Weights of a small GPT-style language model, trained from scratch on English Wikipedia.
Size: 23 layers, width 128, 2 heads of 64, MLP 512 tanh GELU, vocabulary 2048, 5.05M parameters.
Each number is 500 + 50 x the weight over its row's rms, rounded and kept within 0 to 999. Layers, rows and columns count from 0. Numbers have three digits each. The size before them is the row's rms in percent of the matrix's.

# up: layer 12 MLP up, 512x128, rms 0.25, rows 382-481, columns 0-63
# down: layer 12 MLP down (transposed), 512x128, rms 0.249, rows 382-481, columns 0-63
up382 087:520518534536592545509516536503567457538460458474560535486491487419400602497601457461449441528468474465507441518457471458492496466430458522538475496445521551540466488421638569496413576526398480
down382 094:538593534467454428584434462540530469511467494501485442465506435559430416489547642486549398525479568530490499496459526462605435527439470519476431534495579517423537544492501473460507436537460523
up383 100:457506519444531538535450417450498512560495480504455513554539580475504496461527484586525557457564531480495549597486444452444593490539522471504505495413485490508508398554401558472474450559572477
down383 095:544449482468435508501544514498361551544607490534487468423504501424452476431488480443571444596625520429566531497468517426513529433429588513525546470604563515505469489420477544505431545515550529
up384 102:501471512424470503427482468539470529592512485420432453465513535533482509419546521503550443496563584534443500514370374513537501449487491468582587507529540430455510545495470495525549481492547493
down384 113:508411456488547462502482413445453535529509542548491507560456597397496500519513556519509433525512556523521462551387494484528486417590494546459393454505406465442487522481507474506512439443497474
up385 092:470577518527501425562437591500568505497530476595519507576479534418490437515491456487513507426480472490602573512553447562461531482531544456491472419526489437475532458448430492478512392473523486
down385 092:426412461537443514484551436526478491549579530584604441521479476566464534625425458516548521529525507508449446556517536477463481487497527625436486588498521506553499516462410551481506415500558458
up386 092:542468531463550506468413464590531532504427547586572525445463441481415448417462508378529586536499532533412543516482544532465554505383453461516471502439514525409547556418369498536525611551498562
down386 093:444467495503510522501565495569446472504547469458521466454493598550432436483462524524473510512544506496438404498500503508459510462506495527441531455479544505445638438431306405537536510466596515
up387 105:520515474460481389473479482518492502471533539508455496451595515546547505444598586567573470465520486440576485442552430511561425496507471537540449511549479524408490546519302542515493579455568468
down387 109:503409473550499517558530452450511479418477533469425441580498467539487517565499441451550625590501571464499480527491477418505528462412552471520532480533604538453555504505534517534489416441466384
up388 098:534496547478496447482577480558597494488491437511499488446491462600549448491541506526569473420527509518451508505511410472529430533512421500466578609393466434541460557428493325477513474529490505
down388 101:464462529532588518437480502491485466479522610513526466470374523437483568520510502495470440479444518504506473501433433474468485572504407500432552477491450490536447529492475436542587426466580403
up389 094:472445482482473447562400528395504511573486456568514519481585494560585550595494510461569547439508470475512483565524440468451503529505547473529507482463458461530502491475483397457426540465483548
down389 101:487428352420506452458510574513448550510519579493550566462372424485435442530577555507529504585546530493532503517523484529571512476460491497450560498519611447494521440442466473527531452493609464
up390 095:418447419519502505559488518430501629438588508523565494482462442511489440538483554556532542412455556443507481495518486429501471544467543508512542496486438499495477445423373465508533542472559453
down390 090:520446540464505538525494467524498481532425493477531481484470472508511590470429429469463485669578508451472494369455458472471458459528393481527427531500485537531547537504593541512576530479438510
up391 090:579506458515540512499500534486515517554532523484532510593559432479557478459578511529486531555362545521519523481454465465524467513517455540490430518573441422567500557499506487473441483518507436
down391 105:470493488523552469548559552529523482493504603503516523579558457466618516521462488500547534521450440489589479463410439422572483517319495558516422506578569468485525522506470529507491469446484427
up392 101:511505516449559446450608501521442430597496476475461528540609481514449498487515531525454446451529453462569464589495514504395404473495489429524487565482496454524469464556497431469490386481539456
down392 101:518514533469525610475597479500449495476488536521455498498482411502515519407469575606570444624463474448526453416558503497550510450495527509427535480543594530480485508486556451472472436512504472
up393 095:548545551497449512489580584503382471472502415466511451436549457451486450526543514518482500544531433499591482496480515490510474512499510481508466521499469475570547488472439620497610521517472514
down393 095:409539476501526508584448463434443497536388550440610499518579492476465530424435436515550494471535612502426635503383483503491546508584435490465556543509489465486408485492477540462525513507495531
up394 096:446437451374529498399525465503563492580516430551497513491573462497590537468502476518463464458542481432551505519439463432455502498478497510507472426478526467506433504474477451561430470447536497
down394 105:497469443535369419395414445480554538417483489481522540475609458514502519537485505547538441461498597551511569548489488527484549544418525538425409375551483424562507495508532483650452505462556591
up395 094:539553533458489522463565507513457541388421511394513510432528525451448517592492560485568537514446424503498435514523479572545418463479463507577481623494424486516526497532552487494490425508558531
down395 092:444526506503505527432530665443416389548506591579549531483483583477479545482506461502539442518546584475512555443538508444536451464499526438425423498456612501603431483458488509575589540509405507
up396 091:628477409427450608490431490601393477471500522525493543453474515512547486471483520475425564564483443557422519543461542535502513431436506503538498544409568508532550566506529537365524551480357457
down396 096:450464417522468461454563564468461522449470550544554476627534519522513534487388377509356512466440442534411515474535474566469453469552510561455424546524579489521514497530467477455373472444478553
up397 110:487500532527509453493475440533458513439503422481420470462466489541488434616601495532463524449425476527477509485492602568479554490528561538493486639565488451486486544456480564513541344442565594
down397 097:515549416506486469428566515405503446442443447546550628504538463440530448466381542502504539496450503598474469514501529545493525498542430477423541453504510453547551425547443502487444621576548573
up398 102:472520506523454521442580455585508574525495475531525569473553492539491532523607450566467477464446535547503437595559466496556620492409495482515502579465498508418519495475498487569422543413508587
down398 099:566461379506505599556388505540495409514513505502552463604496600497465565499499446451530546531466443493523481504583515471486500481540454415467533527526572538495480543511499527416503432486437499
up399 109:533488503483467557475593508387470468515446497522464533506451439540543517529490498522576472405569421531516451453441411526511508432486509480495434546447454527479582538498549521450494487420505530
down399 110:550548470463474604474479451521518484451505540493536485508504398511530510481493443536480585448485506417432459493540451524450539495368443417461499476602538379401438607494578487523546445465470442
up400 093:398450472505526447482581588448468493496475539511433572552511557586505535445462542504556470577469538391493536518469432501519591529410557523535429589485476527505500463588440452471542490524584574
down400 105:483465485463468384506529525452424507663502512506500543478428467509528502627520543429445472392510495576403460434610446489577535488442516532454515450412466518422486503517412418456524412533484517
up401 102:385463469505414495527449453513560461408389554559401525514467553512404463534456454595498526537544500542531506502438496482542484480446574539465425511524551464590568448504489517442496524538519421
down401 105:669571483462460483524491551520518458425533478498530480436490427508601497446502436513380482521500442445471501453558552385496509484493480447486439448544577541579519501532450576473523476602513482
up402 103:371509552498558593396443478432499502585519475426439570522500593522569499546523485560558471506458473457508457583483471511467557516534473510531538486502546571572515528514493474528431417489399503
down402 107:476492494402540512562575502483496498517514538524501506525507573582498475541570466451587470502460465455561454475459496436557542526377570432608447492589616524593549499511511531607444444484519425
up403 099:450479472508390483559444545493550503511497472394407575474512546526549557497494469559404385602521496565531510585549552435534493520493553558562498479571526413464508563436551453570459520534455433
down403 095:429515592467535518478538540440612561517522585574495526506383493452542551482510486447581504454505407440502476466507479412583479563453455524509522470545583517582470411544495506579488495496595558
up404 121:519457489458482488557469528473536506638470522470418485555523492457450517597420550500463545549567516435399453507479410544493479473498534565485495429513501484496583432478482503558491376554545540
down404 094:489468582449482422491433513519462478520478635481468463488500473542526473430539480521415525496463486527466433451498502486443500493376392568561578423542538508505565532491547550540593438485537513
up405 104:450493549533525486426451543427571502533485504478554472464473472418491511458546544544516439520529502512465575518513552507499404485486467515534469446549528475566542491623491542508469529492535597
down405 106:508470527548465535523601514480536564402536421553435513501485564426473444540553527495565519350522343592470497456457494515479536513509458487407444407511512544464539471600450473554479472468481521
up406 095:548549479542470575544469462547535474555551530458468508427533545473535502538515531507503501536523647459499507498482417475425546489467524516436551526471542518491522531429423433538471535504529491
down406 093:459525504430485453603506622473574473474520506478532447487525473466523557533514467381515551430538503556519548499564525448477558474440487543514454479489463540479479473447566534475534539540588439
up407 101:353540509482446492422404572545452522546515492496515509482493499482438483514639480450512537518492486497548588443516454582483546421519468605511506488453410538437491559428497608469473479522506462
down407 101:560574561460556509409486489507509429582581470458482549485465532536484492422459487455562510485492514499543493430560549619559449498537461463556548530507521529531482533500493614535545560536530464
up408 103:557479550485494544491530574519592470432443509468564459419502459439518464565432514541488555527539494503497525491432542466565560489499546439530506554445558496514471544468454459481388569476420572
down408 098:557490527532441492420460474488480524463567470540458414504455556538551536502555568453547527566449509599462525483552484467504483476572497502562553513462501545445613436516525497584500395511465433
up409 092:501467571518515553445509439463520488531421456500469590539524444507487533458484566536640518534435575494611433503455484556455447472488585569565478538599457468563511488495578485422446456533474497
down409 099:552518548371467417524482394589476633399484502521488546515452490485457523541464505546522439420427567483498496461454537570470441399474557519436530467486487545498532512482420503449387521505477413
up410 097:489520463508401462526508505405445430477482516563508474534505506558480324516453572526499596535574439540453535473668471489509569573459505470558571431580427519478544520491516473449552513541457494
down410 108:472458516604551465494509495570446520467443515509421551477416554475415499453527490477478513506463418472540469439417522517515533493530459541524401518522459612446415464456516415454504475569531479
up411 102:625492559488486565509569568414514458532571479553390558524462466468474602480550527506604450431497554497464506541546470513507546482559497548518450543507536493471594486463470519494552438461579467
down411 094:428523430489513492495441403511505465531507485470527517540556486476579467436526554484485503500504451483512456461556512505434439556400455495530479520501542541501465428514487504479474567459434558
up412 108:548533556568502449400458532381499497533497459467498512491517527464466552488435544594499585516536441513508641463488533525539457462489457553461508476518431466508476658466524536535500498513469428
down412 102:435465441379439530566476450527565553587474457453498471522419432557425487512493393512516553553427506483427479489499501476501491428530505557556489450523574478555510516498492498512558542514505419
up413 099:398399410483564432525515465514537583459470461491440558442585546501491529498514473546480440540450530494591487601439569523552506472410556507536458464510422452548514513508493444586524461448515450
down413 095:548535559491450477466560447594477455585503391420450538512471513449426513455506483451509573488538494456465525494561465501489527531563476536508603540401528516497572481500416509557564431562464388
up414 102:435514574563503535444552510497427447447548512502439540478557542564479571481417471461480552529371515487595435509465490563398436432497483516559570549538547458500463484506576572463595491503545464
down414 106:501479496530536541473506607523460475454456479529490537559565620569527563494575469480467504410473440517452557480596456522543430480499435484543488493554466469482386553526488546446600462513514497
up415 094:467481556428593475510558434484463482429581443432535501515585442473507470462426491489502529465417510503537503490443489552571536494552612488543483447458505506548534521429619542380449485512498477
down415 105:544396506484544463447549445478434459519535493505552463446578512447449532391562543537489497480462562557526500459457488423525504467582375583454475427505530515459495506505527550536493511519434570
up416 110:579407489506546513442523506482511422505448508558476500579509506525506408521543576516485387531620544445511527432482477405524533503571478466484433622520489527414564566485505435485380483541530477
down416 111:475453476541488505562358571585550517514465528535495556500549535469475526492409448458428538485580500514441526553461498473475471582465518513549469451485434499473466439480539485568455455520573577
up417 106:467476532487508483564400543446517537541497460431446536513498436448425374509586455493436419510455515504535448634562570459529556501534565575488473446517549529449498480531497453514488518427564522
down417 108:487576451513560429546442490514536533566459495414513509518519378492525493460536534481447537401517509595521440473488477463530571495493421511463535551516448529434628618545478515462573450528550527
up418 100:471503529499565491523569506388531483523442486391559488523313542556493521471429513483548584471443541482489426534458539505539518508596463499519522464539578430544462511560463498466501540582473477
down418 100:572556565536438617519532494481492452489390455534485554504443442539528519565489524466592490507600539510492431455474512437566519440581388496454514419417444608500534550544552543451479450492505470
up419 089:551525595538474490468575565487505520479480581492491498431563581545456433435576438421460457507505528425526477492420426529536533524519503520530437491474480464441458430513476460616556424432445544
down419 093:542572481437496489492534473446453537544567468523567485571589522480527532478498507560485558485434421522422533502564523485453551425464484403540512504428503637538464527500526478403446439460526496
up420 090:591509423403530540476543509507527401476448504559551460471610505467577418478490591439454585523465531465496482521508480469516569444489571579528458469499529504540444573541401504550466446506517561
down420 090:612501528461473540598456495534479507528513601534500485493534524493547473564482524545520485473440569638520536510524480467559500545540588526546562487531505533514474528501522617482537516445450527
up421 097:561534624537625554536583497361508476531488453478472540540493533516483558507486431598483474559549473501475541408482490530452513516478593504526505452568436447495372468517480444518477496435495508
down421 096:511498534530533497454482336472493485452443486530546504448506383522476450566481572612494546496495540497446515515493469492486447566454543476456508519455499551401521596512466447585431613603499604
up422 094:516500557522581489477483411539498566424497593499553487483423504434509462506479533485432515495419515533494511418625430549477489416448550596483544434435469577475498482485477608535521462616486531
down422 092:498532436442490442551455516476480464481567520578587476524564468557551412421456420478569464512514479509477510511425496544595471543503463444522427530490496487459479523605558603542494499491467554
up423 148:547445528471404452565487611510516569580478568561467532546525506466469484525476544505443559587447527480431463486419453551452492500463467578572526459520450459559551470519516556569440390515479568
down423 113:573440513451539495578472515488603463550440592522464619496518503471521493585519442489588466535432605490509447350527525541463454472476458565533554438513516501581531427469534545580513543473513537
up424 100:545487479481436496472418518516492477481581567563502549513440437504485473489582437570493477471549444477601504559496515555478591469457586510498389487505478428524441590405533463526513425605468448
down424 100:408474522536550565521513459491555603536397489521518539515578562512477486538400502532460544480574488439472424435496497516447399590521564514477576523452508515502492554540509527496504519514531561
up425 109:461529519577502588390460529453531491522494540426434597521559554595524525549581486406550539519510524541444579449519450518437459492418514525508452457552466513391536459516467413464435439537359529
down425 103:474416508409504533565550531476508477430562408507483417454486505506420542511427531468570481444436496594510457502496547480457497524504425467538478471395537448474460504539553549548523535505473579
up426 095:535616477557448595501569547492408543418577437455540488510480505421468525488557520514478520489526474454542501493584452444524501494571473566499527501472501508487504443531553442520491529369611479
down426 103:501456453498460567509504489603445545568506516469513531434501479452496463524583453468519485484518569444441496492543454489528566542472399454491494434439561487499457493439448459597479467438469453
up427 089:518507477433486532551599528477464556452417582597387534557508532601513571500450498533455428447500496529493477535433509467494573555546530434495428568525381542476507523415397465489458534624476474
down427 086:520608493533452398437490489528478462582550480456481419543477466564571482449430417460593538514482405548560485533511403553528528480556475430516500476532483440508505522492595577481603462502486526
up428 090:419514583566481552501423507492516522415469472576521571545490407599522427565509495474474516461481426518385458560491495533519456495466523496536505510450580426468563570475559498424512557478534442
down428 106:475582496538503489510432567460473503482426490511589507599473465479526554604574489484500494479372478581531390466457406447473432467499537590575533512500501536499509486471612528448538516474438379
up429 099:558492566454491488563526420461473576463561537455516482401487494462475545443414504509473525509561510385422471493509540420555602534471527410492436448497543526534475456594429470541582398537524551
down429 105:491428591515475568492506403404481489461547536472560621551408533584455514476515543540534414448454517455497525443585512493608510476445447432564436476447542455508497387578529551535571500582480432
up430 102:471572509529493553487462438474549609446481509435477482400543505543490455531502526406491431547505415383486512513471469472546500602471440557531517466526507465506429530452499520594464504501526511
down430 104:449456436510477555448532609486578527414495359459436552470502543459496553445513441480590491511465500541431567461496591520491585503528564484538509532516542600435496545570485649533446456453530537
up431 097:582412519510421484445523549502458538518500403584513426475488538449527456479465602493458488545552561462616515532452393521467468567516505536377502542445556456446491539532505492530408502460519491
down431 088:450500463530461510541533532498495382478471500532515533440596442534512488449421451473573544529526475484442485467554509411397470506520480499524470500445482536529516477486511483456514439487468595
up432 103:494487511481508455459496625444450506545492539523515467486486472471467559451555505514429430468474439530571515516457538427509498432373582518474545521495534566480566431447506632458560544545456466
down432 110:504488508560497510457468524519562452492563504523427448535489634546479558493545526488460525410558472463559462481471490475516499510464503588461439430524577458534543462528588628450485535497485515
up433 099:532536602595559500490596518431479474496495460403383486587462587555491551491418594464478480499457557534443461590526443495487560506523485440524535536518495564569505489519485521430479562578566493
down433 096:567520554554516484582533581427484514389495489497438397527495558526518441464575501507637590475492471590514537541508508473423445507468408532499469458438465477521473487424589522495600459474410428
up434 107:511489521533439464521492486625434622539491505495533557511471523615467411517561515479503543462498422432531577450501540535481472455482545576547524508506491525483483628582610441513508468510506467
down434 116:582542393526474484439475582505479506556496514533476549405386547475559407444531412477550537516509495581424423452610490456517471631481508539522614513605485490478490507455468498556460512531519479
up435 096:471533463464414522566433477563442540484522426541411545477540517496444505414522508474458554523410460472457541585507502614494525438459507447596498509467420533568564533513466473554546448463498487
down435 101:507387482561438479528592505559509477380465440501433515526466499526547551485467480471532544518551591596541482550501483369392560527491517468489545422558488397531446550465510580506528481613510487
up436 099:482403517432465483488450512501545530524601511590384479518463547521502538470564487447572512473444482469498531574524450513520424451511536492507522515612514483491535545543543560466561588481425427
down436 105:529442461492402508508474536441524501419546448451567418426506508500520630473469551520503519504394457467492511383551582437518479494423488468569478527447581539502500508471427518475447450462433552
up437 111:546487579466525504452451546519572438509429367517450552547519441539466578434487574419496545431477476503516564549489509476518565549489470509473554527467591522506509617534461461507546508466500533
down437 105:450506426517471437545483506446514502409523561527587508530481511426530404594484582633461453499459515521501533471530479553596521497467536575496503514650492476539483479539459557558515530475444561
up438 096:460506613454503518472486560523585516492514520503450460542545472421518567476560490432526595508539493547456355450504450465427548505585561578507482521539558506500560516520556389464539514504406478
down438 104:495434617558452485410460423540561455505506455490532460509521517493462544446470482442464473463485576545474489523453515480509547424473598525540445447478460466499520527492466486477525504498429444
up439 103:614544541518494455453601481421371505570529559456440537541531576478506508528425558434534475542630524562512567402550501558461464468451488500506493505493475514464510588460480521440551453500410543
down439 100:473461459515548500528528409518524583438555465453598441575498442563451512472516467630492539638491472521488576473410528484547502487422521531508545442473562587503530446479519511494565433502654504
up440 105:455509517462557480471535490577458489529454536422500582387503441614523593518461547513469497618565446494435503529545471471480541438453539477432453418562499541438552500524465519565463479582568459
down440 107:510554533426470550484478434533465497421516510537528502559585594511508572573545470482573420544428479529489576431554452545511550475427479413505512486517531497507498517470537514475432430472456475
up441 082:528439492456462552493555526618503367554462495531601559529428556400506528482511468666585446575495542486462593520465559499507551423539494505513503428524471544481504525458457511482454516525509481
down441 088:458461567473573545488518557600458552602572546432518537562511498524475460531564446543522472547516477451546465416534490447446479588431559508520534410617440552494501445584512532572579491421530499
up442 101:535474484412498447528608553422468508535436630540490547452471431446524510580542527437549522517508472466479565505531457623437393500453585568527457525507535511576502522566418569499554532469455517
down442 100:617466502569493516478470509545432538506524460459444492554456535431549553454567456497504484485606539509511520489416503484490562431514475435432479413549447534515520458514557497563518429336546482
up443 092:520484496525465553474464568505583448475499438524577579443483480382584566508418514378470511548538486444490508557485520527483399477481472556547436564470423436490422530567518425443520566586489494
down443 089:543501501577485504435500420438486471484538437448518547494359567545511376476527535463471561513453496459555573438599486513491472488491391501467475473472507521468421510494546432498539478546414482
up444 096:535482558453485501522508506480509528510553482446486498470457466544408432583574583557420451513445426517408440477409482482536531563523481461477525488500437528511509546619487553603539508468561553
down444 103:593520537475488425479547458524542528422543495574407537508493380495495471509461548469493505498399499453550470578549555435548570481457496546449512540452425546529445430504432617579540575491542496
up445 097:535469475440578452477515474511553509489444499468475480409526616445414477414525584504530411484483486428524525492536502471483633479483490534458489615529541599551460512425491546503571553533507447
down445 097:533509569474490534486489506387559556573469410475531566508509412533554503566560443478433520530417623573531513418523494477467459486446528543497431557437512452454547591626455489486480493552449490
up446 104:453528521444440457525451441524487451508515444595460464487471575399511468569407468596420482497499500472521551481467502445545505537508510560500555354473395545574497430440510421465466446516530470
down446 095:565482502604516547479599548580485493524436415498567428465418595511493493438581577482526455551507486503498514545492547450442532414531520515590406554544538484473479491417474474413457515471485570
up447 099:496458467572533528589485505448445513458457513571472428496472597555424516430442564497527519492511527466486476413505489555478482489479584512419609562526446473437484499495542487422463469568500436
down447 098:549465505576526508485423521536510506386509626524477482471434575480445539492561534478545441616486571512458610425437488585513428490518501502509521498499520504531531536493487557576506468591554566
up448 102:469496453509451487472482447481417493450536492458436532535505501549452504537469490451462572501461462555484581562511486571480539514480610492466554515537413496512517528482418407538423559536517472
down448 106:496516519581504511453512536555517503443539542525496496562533424602505477629464406340469597454464513590528542543427497521494450495516472547472456549391515527528451484476394458493453543468518473
up449 123:535473463533540537534514466506418461500444432541515550483504372450522454547488506502386564486498482452547476539467532505537398472420513530606478453520401470464424495532458526477489581488424570
down449 140:425461578439481494498558508441458499563513440507520498459510433549515503518519473511450570455385460502503538486569502495545474446461474511565462424539429449499494387499477558486577436518488425
up450 120:497524527577544430501548559480453526489515541477515439487475463447447508397497443603465441587386451514519499555544446523451500467596556487527470441491409522518540478465523404465487430414520571
down450 118:515497509528391471449544460445464470454498568522496505511492626599509412525564442508506454450478498548578536483496432539518443406458421521482528546542477574479555393473455543505491478510411522
up451 099:534542552465473497453466548623423524481483487588464444495436422476581518534472525432409522510465515515564429498556454525541604546526556548519497415460516529454506516519578466581503583441512481
down451 098:501492583501520555549529533555513446539449516472430576458583514518424446434479541548504526426427469427424479490507429515455435414384526573514524498562509476512485465537484479532567424555493508
up452 100:528553554501470463483494497472526432516506561511438485483474460438545571451540518462468423560473553436513556623486519473557525531453458485457393561489515545497488529488408523465524503409432517
down452 108:551430513489466521478531445512421452541478530552469452503555447463466497461466473567494439436467500539498476549496533440511559552447552456544580474559532525505511439418455464556537398466555629
up453 095:481512458520574448555462466588498589534454523456635557454396552453503482502495468574494508538513457515464514478528541580530450556421478405511505540481411563553486417516450458575531489533538488
down453 098:452481560554565476554519428490425499480567503524471486534565575534455479593428532479515460545534437492416510412486495561577490523478514478462537593536488557498455559512466538513499443396439550
up454 097:495430504572426378531436441524428511491606512463457523503530527529492437451436540492393472560544439470496565476493473481564520500470655403470493471553483571516449455522420495485470570484436469
down454 104:549382515486587567571450544548512427512443474470522473587478528507525452542547520484473592452499437427488453466457549493490481481492466533453509501427464457518567435482631605573516535555486506
up455 106:504507405530474468408515533555550485644485455540405559432526552509442528374502502489472561504481535500462506501535378440454510457493522488418487531466413532445589419520521427445559460501548523
down455 106:408516490559480513619587472444501482420582436498579454448525481494561483508429445495494502463472494466479525464606418424450580463465509494434529549536508454546586474494525564487518466500497561
up456 112:517501538414483514598453504506498511448511475533449522580557440474488526444572538428426530484469551524487446440477458480453446513478581559513565540565470491441514520553566517433513414523554540
down456 111:537524563532535464497539512517533478530481527512515486491478532416554470629498479493561519548383524533451511472484560550450534478412461507421448509539542491523490525404556477506453423659563488
up457 093:607506462484548468528498477499496519418462505502474463464549511471548482420476414522399563551510518598509504498411502522485519539565538533490599432508552502532447474500470493472512483571464556
down457 102:531562609476552540562528491544490532526424534485508472411580530506542552511454429492445453533529490550500529459446428476496445494525557517438584464591459554528585518561525515497530454441472546
up458 101:486537585542544534559455494407457512599496456508561501350552555547489512493540606578440547520453431516430545507555510511538485402474441409479433495554539518458534516434466577565480441480514485
down458 102:392472500476462455563542642560642483479475516478527462494435503543562443463396501488494461462502425481374543457545489513477445518503490490562468480573530447381374451477468561511554602438506559
up459 091:489505532427535563490474530449480573551484469562537347436588559491532497452539541539539478504544439501530552497587602437558425439432484522493548529414508515548569480560507565435535512547464560
down459 098:543432387500487488420539523505555496556494459539499547504477513542423467558491471448520476499582504591425475506510533452558618605372546472478565508475520499601457475445501498511505519547527539
up460 108:567536390542479487454474495533485597535449528482529515441471518511485468498564520457511498469573400418423552554488466451489487486531501498610425466572497495490542547457559515456503420490505560
down460 110:463465536488531516420473472585477336509532490541591399553566477589518524542425560461515500616414489539495493439493533566525490501494487539440398472532440567592459507514527555536521424432444500
up461 114:468507541490457489524466497464540530529485419501467465361455486501526509535463486473507546571556530571420473554464523584624368637470442474529498460501492549482439515542480498501449505489533491
down461 108:515510515475553447485583396484496501536561558613428438448428416511502512415437468531494459522472563364486463476546438535455519523433506448511495558499522475453611578463494462541519491472610468
up462 091:530495529378476550509572499447539595507408469469483422462441519507614515537459446540505486449501517516433512568493454558525541529481554472509447546540471440509581472473514570483499478502514502
down462 094:485463405467535521522517435492519492498661543507493510592517454514477445436526498499506453590409543514513470339545535501519545536476438496495481395517548551458489517466553510500556492486490444
up463 093:440506559491480545574510607544454564504451593517457539517551467424493575526459490457492557567610533537423488479438469499504536374553502489551513570538493444547478493552390467514473512513507483
down463 093:485490572471449483503460498517556454422505387472512496445489457570613436535473494470488474501533443475474481539538567557530476524434507517487509502542550536473470485410539424448520457519426557
up464 104:480544474489421391527439498453521540480497408606495504516470576475429460554503503511463481556525473474529494557495508520569459525495449534533472461531482552487398479488512386509555481555539566
down464 092:411478525551525584502631510542447453555513507368571487481466455488504565544450499409561472487521465549527595448558479454515546417520587442463498560465530437494567562501489586491545563492550534
up465 100:506590496460438463465451605514504516492412489488528560428446505501562511499457572499378503436421418565512434545521570550457518515522494435538570503508528547553519474478544469437434508520502569
down465 106:535543568453540533474600474412526478368545411501485551481554562507474522488550441629494490524503562475531538506432464524560529499566509452441478507491562491620522456462410488512503574404469504
up466 095:478559465519475369524568604461495447529427494490500507435507615504477507546528517446494608520553502488533493541443496534390548413516492506441618535537423445503506498534483509469521539445541548
down466 107:448467445452586405346492492478521530518477515524567515545515572576468483582511421626576425438500550590465514519490462478366531537572590566531446541519524405491523516486504583537474457583482483
up467 104:552488489568540558441466576468469457495473446477489520509463532481404494572488550606444503522440473458576524532498436415500516526525583510527438439482494487364486493430522497498496519470517434
down467 100:577512572542525515506515547506501510538503489495439417496520502593569555452359497445500515430402451480591518455546444522543570474513418453427494510533497477467410498482443473506439596378520482
up468 100:512531428469571416491510495552471601528536438477574457473480416554520475499483408553365593447550534560528530532574545537457516502456441412589471512553546472492482472493485509497562418488524619
down468 106:453427497535519427505469479602510519536417558547435460520540421389485436493514394466488527498473468415480506531451545509506517435533555532488541527510445432456486491526614571587472473566445525
up469 097:561447515462481534549552510466551438602443478570563438484483442573456481553523521415443443470433621475461468506519479547493515464381439472522465564511484454530527517609377556514557547537616576
down469 108:486500490443464507554573557567550509557505519542492553498465574440516516492485453475497416471406463515513512405495628510505494543488405490491554484479517509524493471537541465571549454502437544
up470 094:527463436466506433422560510485448501483486424450502517443567495453484512441460541594456479413509476514485468558413414431571468496527499533403498509504501507533589524578468440463544429543532559
down470 103:549503528527503543502494530506525468496442531533496452543400417555579449522593501486511559517478530484493469478442452553460443497548486514474530502467502500469496531551511490519529410523482486
up471 097:537482521597523494542429485441450525462561588456472366529538453569435456488560588536552569544537527508497572514540576549517483400512589551523477462530540471539548538485516452456451556396548486
down471 099:496556617517509532519449510475539508533453469518568445546529563623456566479468405487581566491434539459511461418408437431427537481571516497474500511531409493413525517462428446461512408432523439
up472 101:448457508462539572460539535486514557453522518532561431479443453546496453554636503514532491552518497479458505487481524513488547551462542552583531500570560412474479607520464443607469423559516493
down472 095:490494461508474423513542523631507481484396476465416516561518577477474566475499515487444488486499478488445433451465531487518503380473471543433457468488473563557473410516540547476533507497452607
up473 091:590523489580551474447476529529459499493461387630528452405610578534421480576495500457489465461418541532468534560414481489445445509527432585451601626514516515443465577505498481554492535496499497
down473 082:383509519464501491625484433555532512470561576433489473493587352493485443468482424514561459579536490620490471529542465518505609457493566438447417457529483546635519478519501442442436546442491471
up474 097:550517587566503571582585463414460502523514401501476503521478473437486519491502522558503514528423481541467538514533441487523614489478529526448444487472456445340543456453474535488440450557617482
down474 101:543538473489548565501585516517513557545475438520476516420485539458491456466478445494499539588502497525549520548470537532518417605472510456484470408553548545486530506442525487554475478519601470
up475 095:518525512538517484486518496535500517509462433491538479415554454486446625558449524458496565581526542483533482513484506519520535536427493567473517527537521482501598556544526489525472432444518452
down475 098:476458535515512459548506516493585574450460542529472439462575585514492588565485458559444530454568435500513524513485531490512472516552532494567588401466502462363544472506401560513437467483555478
up476 104:515549509628499501530442566473480515564451495367542448649557615419534510444481483503460435544582480461454501457606487450529529517626442439538454542503474425562520512503507470461445559421508466
down476 098:504473469466589452387462465439558436427553544562508570488476424537485498496543447527516539521414504498488446541479522436506451503569473567553532520421451562514532529548536514533420464534434498
up477 099:435464462489470598427473435475512484500442438597503520498564538646509467536421570521497522534506568450474519525479511430458556430463524598497565381463527494487538594564500470526505503553390511
down477 108:488504501387463687470490453522570477481447461408503465562466485554494488487468512501514478439424518537485560534519552470514535450493396477469495489554542587526558491543471566512529468512542490
up478 093:542539518504492642480420477508578446577432405565536477574457510496523516493463508540450606490507450524538531570529562486406544499485505498531511425461466483669472483583480496461447415580496502
down478 101:492518408475564609533512479527555479444568588562462447482478436571494528500491490573508538460466551499564572455505513501608491457569423485524507488507536464438471480509475492562517434539482412
up479 094:524527503550436460469486438551529521547509434501457471448517535454527539471566493428465510517526535484561575486494509461488428475516581540458471472410465497597477634529455463501487551463533561
down479 097:532532411481519457582471521507533463519480538535423467494534495642519530445416431347404540524488507508548471502531551497464469530457427561525471494540525502515495521465666522618556399426520496
up480 086:515624445554467519524486516556482501469490541479515532305572497518568510469460441443532596483529450535480531581511492508491552426513508553523523538498432543508524516468477452452503506486473570
down480 089:528457488493530461493522510456528514492444589521544469553544511543374535550508536451512403445512491544416515451370534483463540502485504456463448507529551417581604549443516505545448498510528459
up481 102:500529458428504506407531422584506561568544472493409482461496558490436495514495505485438599462381489468474538513440594514422451513487481477600398428410505530531490591486541517413480468555527579
down481 088:420499440531591572529509516470463481521533476521601483518573465528496475428439426526501590468537542549438494543508470468426550581501572525456487577438565526580432511470458447510470495440489497